python train.py --n_layer=12 --d_model=896 --n_head=14 --n_kv_head=1 --head_dim=64 --d_mlp=2368 --vocab_size=8192 --activation="swiglu" --norm="rmsnorm" --norm_place="pre" --norm_eps=1e-05 --positions="rope" --rope_base=10000.0 --rope_fraction=1.0 --qk_norm=true --attn_scale=0.125 --bias="none" --tie_embeddings=false --parallel_block=false --init="uniform" --init_std_qkv=0.0213 --init_std_o=0.00434 --init_std_up=0.0213 --init_std_down=0.00267 --init_out_by_depth=true --optimizer="muon" --lr=0.00912 --lr_mult_o=3.0 --lr_mult_down=1.5 --beta1=0.9 --lr_head=0.00383 --grad_clip=2.0 --warmup_steps=46 --schedule="wsd" --decay_fraction=0.562 --decay_shape="exp" --final_lr_fraction=0.0 --batch_tokens=[65536, 131072, 196608] --seq_len=512 --doc_mask=true --train_tokens=834900000 --steps=6825 --dataset="wikipedia_en"
Each number is 128 + 32 x the weight over its row's rms, rounded and kept within 0 to 255. Layers, rows and columns count from 0. Numbers have three digits each. The size before them is the row's rms in percent of the matrix's.

# layer 7 MLP gate, 2368x896, rms 0.0691, rows 1804-1867, columns 640-671
098:215120154110105139109091123125130112133087068139144103151097084133152143175087171118089097072163
089:117140144156122098129114117166134195090136097160112148099117104088136098059116173126066094190117
077:113152207176127171058127081152140075170099163119137114085137129119147132105076159068049143138133
081:099037128071107128120106115129121115062112121118160147028167163148096124102158168092109152128092
107:113174140098087108102139123121166074120171147102122168130150161040168108128125153069113140060174
101:161151141129102099146117121091172109167166130117104143164121098131158188107164131163169143109169
098:149123099146109093138130098123124169136098147095085175130151087178091208110138113113101138135146
107:104146092160140108138103111131141152135181081122121148128074127117146113100097108183141132156176
088:143109173121174090113093114167137163125144152104046172108135113123023130120105126114161178133120
101:109117148143108184123103204147134081117138102180143076081036128186194079136079109113149136084116
103:119152118139165144148100137101137127100128130133133071154165107124074191129141201168106165092045
102:110048103111093189066134052169181138109148110081109149144107138124121082122097084174095124078096
094:112161145140098122165144086178136068112090107159125131098140104100154139133152142138109142070082
103:105133217173150150095101158135112120141101120102145125148095090108130171152124113123126101120157
109:134081108059145136105141116118086125096086163136138141151096105131113085119088132111134197158076
115:099121086145100105067203152157177130152147143040148145145068139115136157170100150135156123090189
098:111081105139171074133074132104129120127143110122119126099079136126115143112068067158124140179154
105:155123129144144150085132164158150072126133169138132097137091100143125130127112134096220172106141
098:157177098085125158105107155100121155086180109104172140155150135070202082122117109130148109123125
101:108158110196162121142126127164141092112136152106116178101161148127123157145131169118131124147159
090:129066187120150178114094133121129123167088152155171186119120066133155149136128082119114159128119
097:128157056135169142140079149108125116117140167125121122113117100166129131149101179137167140141142
104:061099148124109042109199124170193157127158113094155174160149144101117135183131121111116059071093
098:089154132110147180121186191111149142121142124178099095113102119134133115160107098129184164122066
108:116163079129162186114118136113133122152166185177099119098141103161137127136071172163100144144119
105:125166162087127103152142097066109115195085163165181120155177160068119110111118092147109127093104
084:141140130140098066073062164110084151105125157078077109157114073115074120190140147118169135110108
108:070099123095143117115091142162114101089154160107117134125094116079108152109116131120114050086113
099:134170115136104098160111094114114115139097112149148084159136147144121134151127089136122088203101
106:138172134120107096113062081105127109128120077175127138153122115135142145086186069118128149098104
101:125123162188129150127149088093134152113051159093116130141090121124101117171164096126133133120123
106:152179140152165169115154149136074111067125101067088069162075093110187118145105163116112103157106
101:114126068201164192154133131119113125106132154106140097076140164025086099132141149133120187107122
089:066089128131177164138114088121096088098095025145081180146148117179178141174191138139082076137115
114:134155109181116127170114138121088088101113175124141123160168095116106170208113125142083107111180
100:110061179167109126169157148134098068119167178073133152102076103082163070080112133126159083146176
093:154111128056142102143112076100145120107076115155147120172101137192095152149124144158130143114101
103:168169096111141062159124099169123095157115136079132159136166133121147084133096133178115105130127
094:166159116086119157154203161153154137093143129095173065103140059213126150137101146141150146103136
092:076127151135086113100164145106130088084147122162146202112170115098085164220086068126140120063137
107:098129147201150095141151102141103145154122078167106131149095161105124047105093158155156123119117
090:191107112101118164117079119126139135145120082138124112165152143125133135095098060148146102086098
102:156157135060117145109232139115064092109168117142176084157129174111135142133080110131101082113114
109:143141156154133218140135132126041135146115149143092135095139127156139166119160168140121124116142
097:121111130113126126147118096079174061148106134128111142165117087157135133176091160137111195112091
100:168101152048078102105102074133108111164159239074203088155110130119140083145159117123086125113127
091:126159165081188109120202159131132142075115120159077161108132097121071171124074132214165153120118
092:130112172115134102165112123182131070165080138070166067208149100121091110128186136102155130115143
093:143094114137183184142082130132124208136104113156086141135103051087127069071109126107111149165134
100:119119144189146099154121093131127125154080141133154169144085160155151111183082130146187180154150
102:101125108136117192130147150187193116188092156170111143135146129033114163117135137126117131131132
095:119137145123130066142203132167143117126139139125139118113177086138164117212169061136141136120180
097:098110101187160102122144135136089152106125150084074155148161124134186107151090171108122162174115
106:113119101137134151123169152139148126135166151108129123130169127166168127175128106139122173112173
109:106120154149165154085123127174086115100190115132128085110110176102182100164113131152179132107146
107:190174102175114212173106128158078152120074126166157133140132138143138109108101124108160159121129
095:076175121138110104154103119099121139162079138148101148128115083126118122176099092106123111058135
118:145098153140164102124139079150194090131140132101170170173117149097139142137101171146151108106137
114:135168175173133138103164118144088082131121129142094130136104075080157190098185136101116150067118
101:161113114142138120114155114121184100157115141132172124093093086131118112175111115132176165141100
091:170139074129157056107113107122144159086162111160142118094092105125100173125134135122101168071098
107:088127194146151167133138128154148087108131071098144131139117071144145154135163130131100190166147
102:099168083151107152118140122098098128134126124096140168082118126155121126147088136193108094078112
109:179173104130146133118120133090097185129146159100111109071122104150101124189130121072135148075117
# layer 7 MLP up, 2368x896, rms 0.067, rows 1804-1867, columns 640-671
100:189081108112105158115078128152102112139117101114124100082100101164102129186159075096066120108142
089:163134161137078156151165107164131129108126167156099173076070141133152076136121135106135097189148
078:122089139081136144105157183116129141118095114182123183122130083103139144152154094148146150105018
086:116153097139099164167120083125117089097130133122148134139179132145080125098123142149127122194076
112:145163126140089103140131133152090084135126130163088126122169179055146132100110114083094169125146
101:147106087127128128183103127133106144072120151135127163109164121061142160130139111124139088182140
098:180118108148128129120138068134114110095113152149142128134189185163140134119068148137157165105165
107:095131128136130186074134129111191078129164116146132133150067105153109143145182165063119113072116
088:124101122142163161088186113138160120085101110150183134130150121097172173134166117136121146113145
102:116136111105150181146109053101152132120064133108084164081173154108149150158135115133093066102090
105:117137093148125127094180139095063118148148078157110109127091110127164107064129112108083117102181
109:140119135122119153122126108096115110111138111144196135118060148121116207157110142082098066146080
091:143168160103096164121127163178231129062079130144119189140096106173138083135120096114102187067138
104:138196129072129140136131121141108113116171146121128103102160080104176165130129172121087117129120
110:186171136086111126123134149050090167100132131071121108111149125128139144162129111124132143148105
121:123170208123136141113126072104104156099204090120098116139077160124132134059158099106105076169088
095:116061161142100174162134197161134152127094132121090112189166152173075169102088192169059083128156
106:139125147147102120120147164133108106141106095132198158140102114107162162118114077078166185090098
097:157075057130091103117175095135070135140124167144114077048169097164091108125127155112176170146128
098:178111127153075115126123120151152112100088132098117121119132102132129127133151099135168133117105
086:141084189119054160148142102131155141134150118173126106127095093180146135126145114089066141103182
095:159089174142096145105118157132067112209170137153112156108182127079163095108112096098142125167136
103:166061181154092066055155100138088209157121141050137101116143138107125141155146132198159133153193
095:116083084157121146123097158086089140156177151135060087167055141112124140128138174127114113116154
110:079152150129119171124160092090134111130171173141092163101116080154125099165063097085111055118127
100:138114141162139089131107160125091086163143112157055081137140087160137114148107161177137115150086
084:110122089101191127099091097109120100067088172101113100148181165142121104160143162172066140159128
101:086108173139119104151134136142143150143113105155124120094086241138130102142185102111133165120111
101:144142096137144130080172085122150175118173143170139157101137133149153106100122182139213142148075
106:097171142127106163123129186173070112090087095103152118082120147170050153130163138112192145062124
101:085126135157144128142171110114084073117114141134110096118144115171111133099077126131103147132160
102:131104183086167083123117157128092062178132126097231132082140143124130193214144119153116106152130
096:133154186124148156120161103142056081149149141167195155114161078172085080155129173155109126103123
089:143116108148060081144138119110101142161135136100141174139089103066143123106165133089088126058135
105:136122079155137139076131131134169140126184112124155122111188127117166135116095113127168075086139
091:132156161099112054136101178177143152141079108147158158155038135127127090114080147124167132159135
091:151159120092116147167163146135099112174143111087117126162102091153121102140176098197114112149091
099:079136167140207162163157078123123114090143135131134090143101146078132121128118181179153182124134
097:112125124069167138110167123073166118105154093183111087151139110127088096067157116149130132139148
096:153157106146150133135140112169065106185116087125111165116115149150109173174089139090152116166159
103:069100141162142138102151115123141087127160103133125092164120104128105144125163123124173135136088
089:211175088153127091097121149140153194070147026120118121121114190148135130088138234143156093085210
096:109042135128117179137123127134156095144100111171108141114070135117106168127104103114163100145104
114:095120148162085154134222149109115147163115119117171110123133075165171150115138163140150159120122
097:089194089140143090164127121079153134120053125174202150107234140088165172101176088172102130123159
103:100133172109125154104145118127121139094137221167139112185081134136158101126104104095118142130141
094:119167172159058109145160174112133140099111141142128140103195166102113055146133123180101086100109
096:111104081133149075158154159140121116157171132131086111151136187123112181158126136095167103089062
090:091142167118055154112145143127110190102133080144117143115101165142115136146106207152105192060188
095:136143133119159137145069152091150089142169154156050065229140136125086137158095172163128159118151
099:110164119122070156114083148129093206051162088133110092108123191134116068058105146107155092045084
097:130143104075187154107161158109161174104125127120125116194089159118134148151105154093098120092091
099:152130127132111104136093148112105186141150119096157163139193126060089189101143173141104155131115
105:128098098164081111107131065092110183115130149106087131128175180085108067150088073108059156146137
110:127102068135110086149142136129162143089192158115097137150131064097106086139146151124155143091133
109:048098122161095110106178107148122092162092119124137152109133150127108044107131136141157076131134
094:133105121127136084099134149155114133106138137109141186124080126122133155101152119129098174167147
108:109216100107087113096154134133090162102169091201140109112076162144051107117131149126141088073150
107:106160146110090183145102142128117102127049098086134141106119105132115162105145156116104154114199
098:170104141155137121119147144086122127134126120113180063177161162226047117147145109169151127087115
091:098107107127101121124162192165179088135035109083118134121135127148133154109105155131112128117154
110:041153168163118172104131160135167067147100139076138129138119090109105130152116120084082183184104
101:107078091194149192049139121136112101078134144150110175118102095139126142189140108145080076138115
105:137154142135171165176090143173123137084115147066142160133158129115136103079196115138120114192127
# layer 7 MLP down (transposed), 2368x896, rms 0.0617, rows 1804-1867, columns 640-671
099:072071163138165107121095094130138093197108125149130109130109133167146174124152117128124117138114
090:161165130115103196109152076115153097116124094135090134106138062134106142152138155139117114108130
081:113137106173124096146171157175112191142119107132108165082118138083047176162069144138154126088020
089:117100129135092169143115132176072077068167134107124196106121170131123099151113155132130099105149
104:110108107095101100142116072102105133157157124128137150185132117122107132160090186107099137102129
100:096103120126121092132096153096130108148131090134127110096146100120140172205165133116109110197110
098:175116126123084182121107145119113079130148177098127094182208117164113133162134148115082168123126
107:143156109148121159181166167121119104123117168160124083133132126114106133124129127088124135118108
092:085072138105126115120143090082158169090129124129061162136132157091183148121127099168075150106143
101:149140144132113136125139115131067145148174116142060147127130179156153162131072100137083093131105
100:105144095042154180138130049114192133122132154157075102143068127065070131162081133100142126105138
100:088128111096139132086151077122103105062152163175116096035175025095117111100099166102138074114155
094:136136215124077086141178075147123134161113075086098167116112153094158130114075162141097140124142
109:177122127161167111144121123150071087128109149164133109131160125132213127136105103098175173062116
117:152106136135151112115106105125118149084144068149136125177149120111145149125075115087099186165110
106:116096105099154169186104141172149116140116141109117117136100155165136161169120135180102090171114
099:057055091146152156097113091132119219151147185158071138125174151154114090100143129130144141103121
102:199156147127146132123137178139102115145107112104136111210136188164051143114114122116111131113119
099:152087096106133068134107108128163101120090107108144097138141065107129137096159132104200167113104
100:140140144116126109158134130123098129135107108135154161071143139185190106146128128120097090147151
093:078088171113089085097091114176219123162111120110095139126154108103114172101095100125095186117095
094:175116119115093129087115178114116141133144107091102146138154107110113126128087113113096183048117
103:184110125134153149134114080101131099127086121142082175147179156098108109139106142144096094104176
099:119093077120102138145106123102142111101182068114104095154172115158159150125102162147131085093151
106:130097099126090176159122121108110154115156106116087156130105093141115103074134077092118138137103
105:152125128149145134079121145180093120172113134167125148084177122117093135119104121120130186134140
090:130086100115143141142164108176142119111138136073124122142094153144150119094136156114117136172088
106:084112138167115173110134140142141123113128113102095110116121180152166149108114148123156102210129
091:149120089051110090145127173139031081157137118131074095137136153088089135126126167141145124114126
103:052143137128144163119112133147148140117101101117118107076051163108111132171146161115116112145124
108:175100138136122093165195141051157129136141205162079163173129132149189110212117098089085068096131
100:154120101110181135113172138160113136129149163107098067084158123131120101133155023124095096153181
100:119133146090210131152096116127150118122059076185149096149107142201141067079161162159154119138146
094:184085136135089178175128136143120118062079170141140173109148182184149148086171155105085136162126
105:153058111086132127107182119165124103115132085054099109149140168142104146133118138188126077141126
100:079115137079135127125098103120077188153077125145145094140127104120083107122132132156227108162112
093:156031143053053115153182135143154130124065101108130119138116138062149157123088144176121105119122
098:124116156124123105126128141118148138064108150127123165092128113155101096118112162124155120129194
096:102104144145178124030114064141182145154094125122071157078153095176201214143160109147111128089128
094:111164116105201104139105201140119160165147156074092099161102174162126089137143162094065143158132
102:180137090147116113089173104069122128165179097121161143112124129117143138139096141102192108134089
089:119101157114131160137138160092084119123135080158119113142150193107064111122146134172077087152150
104:110115123098081115146152085090102159130127130127106128128116133141148105135157176107128115095152
098:099075131125147204124177208143144110187078107145104073111129115066125134091206173145185141149147
098:192073120136113136121143134155108072119155112096133146149165109134103140095094161138096121088045
102:108117141195131115141121157117108189084132175185138093126092084117154090101079172118142162134124
094:144122120106112064131096139145120120121131107156101131110122096096084155157068158083088136182165
095:157102091106156157152131118117136114164143154157098147191103205160101106104082121118075073094115
095:109168174113129153094136150180054094169061140107168149132208086110053113073083174066084168103131
100:122145143115151119116083123149134114120110182104122174197110159153153139098141163093162149109105
100:139086115127087107134137147133140178133067102154128072125196081153099128119106157161098151174124
101:111120057179137144125108165156149130128107146120158108141117093194105150144108088146109085103119
100:113190137140149122132149110151218136150130133087133204148112083094068154164160110074139157195132
104:111151047113098086108087109173138141091096122117131111131122116121078187134122125172091037141100
104:163109157059110091200140128114128151136121074162100175118128186130144140073089099172081125110173
110:104091175141151150135146065083154076198123069143150144132144176120128154152113171130094073073139
098:140154200099162161121112105119160136156129111149095119178221152077118133097053114173156150164149
120:096148173108130125119115177125082188121148108131127117093163125116142163140095145117168100106122
109:081153105162120181176117113167116152182116162108091164107125152143119202166153138116118148116115
097:210120129137148053142157102079130144112153126143122090090154187146128102129218121102116130123130
090:148137178068143114106144132108157144160091137054100158117153110159086124131088158120151083172132
109:146121117083117098130141134226138163165135121156121107122105116073117151098152211175147139161136
099:099109101171114192136118160056124100155137171131065124089159209178097089130105122143175168092118
107:111034127167152088148145139176166153105136115156103158154207152150135164100116160126182164140167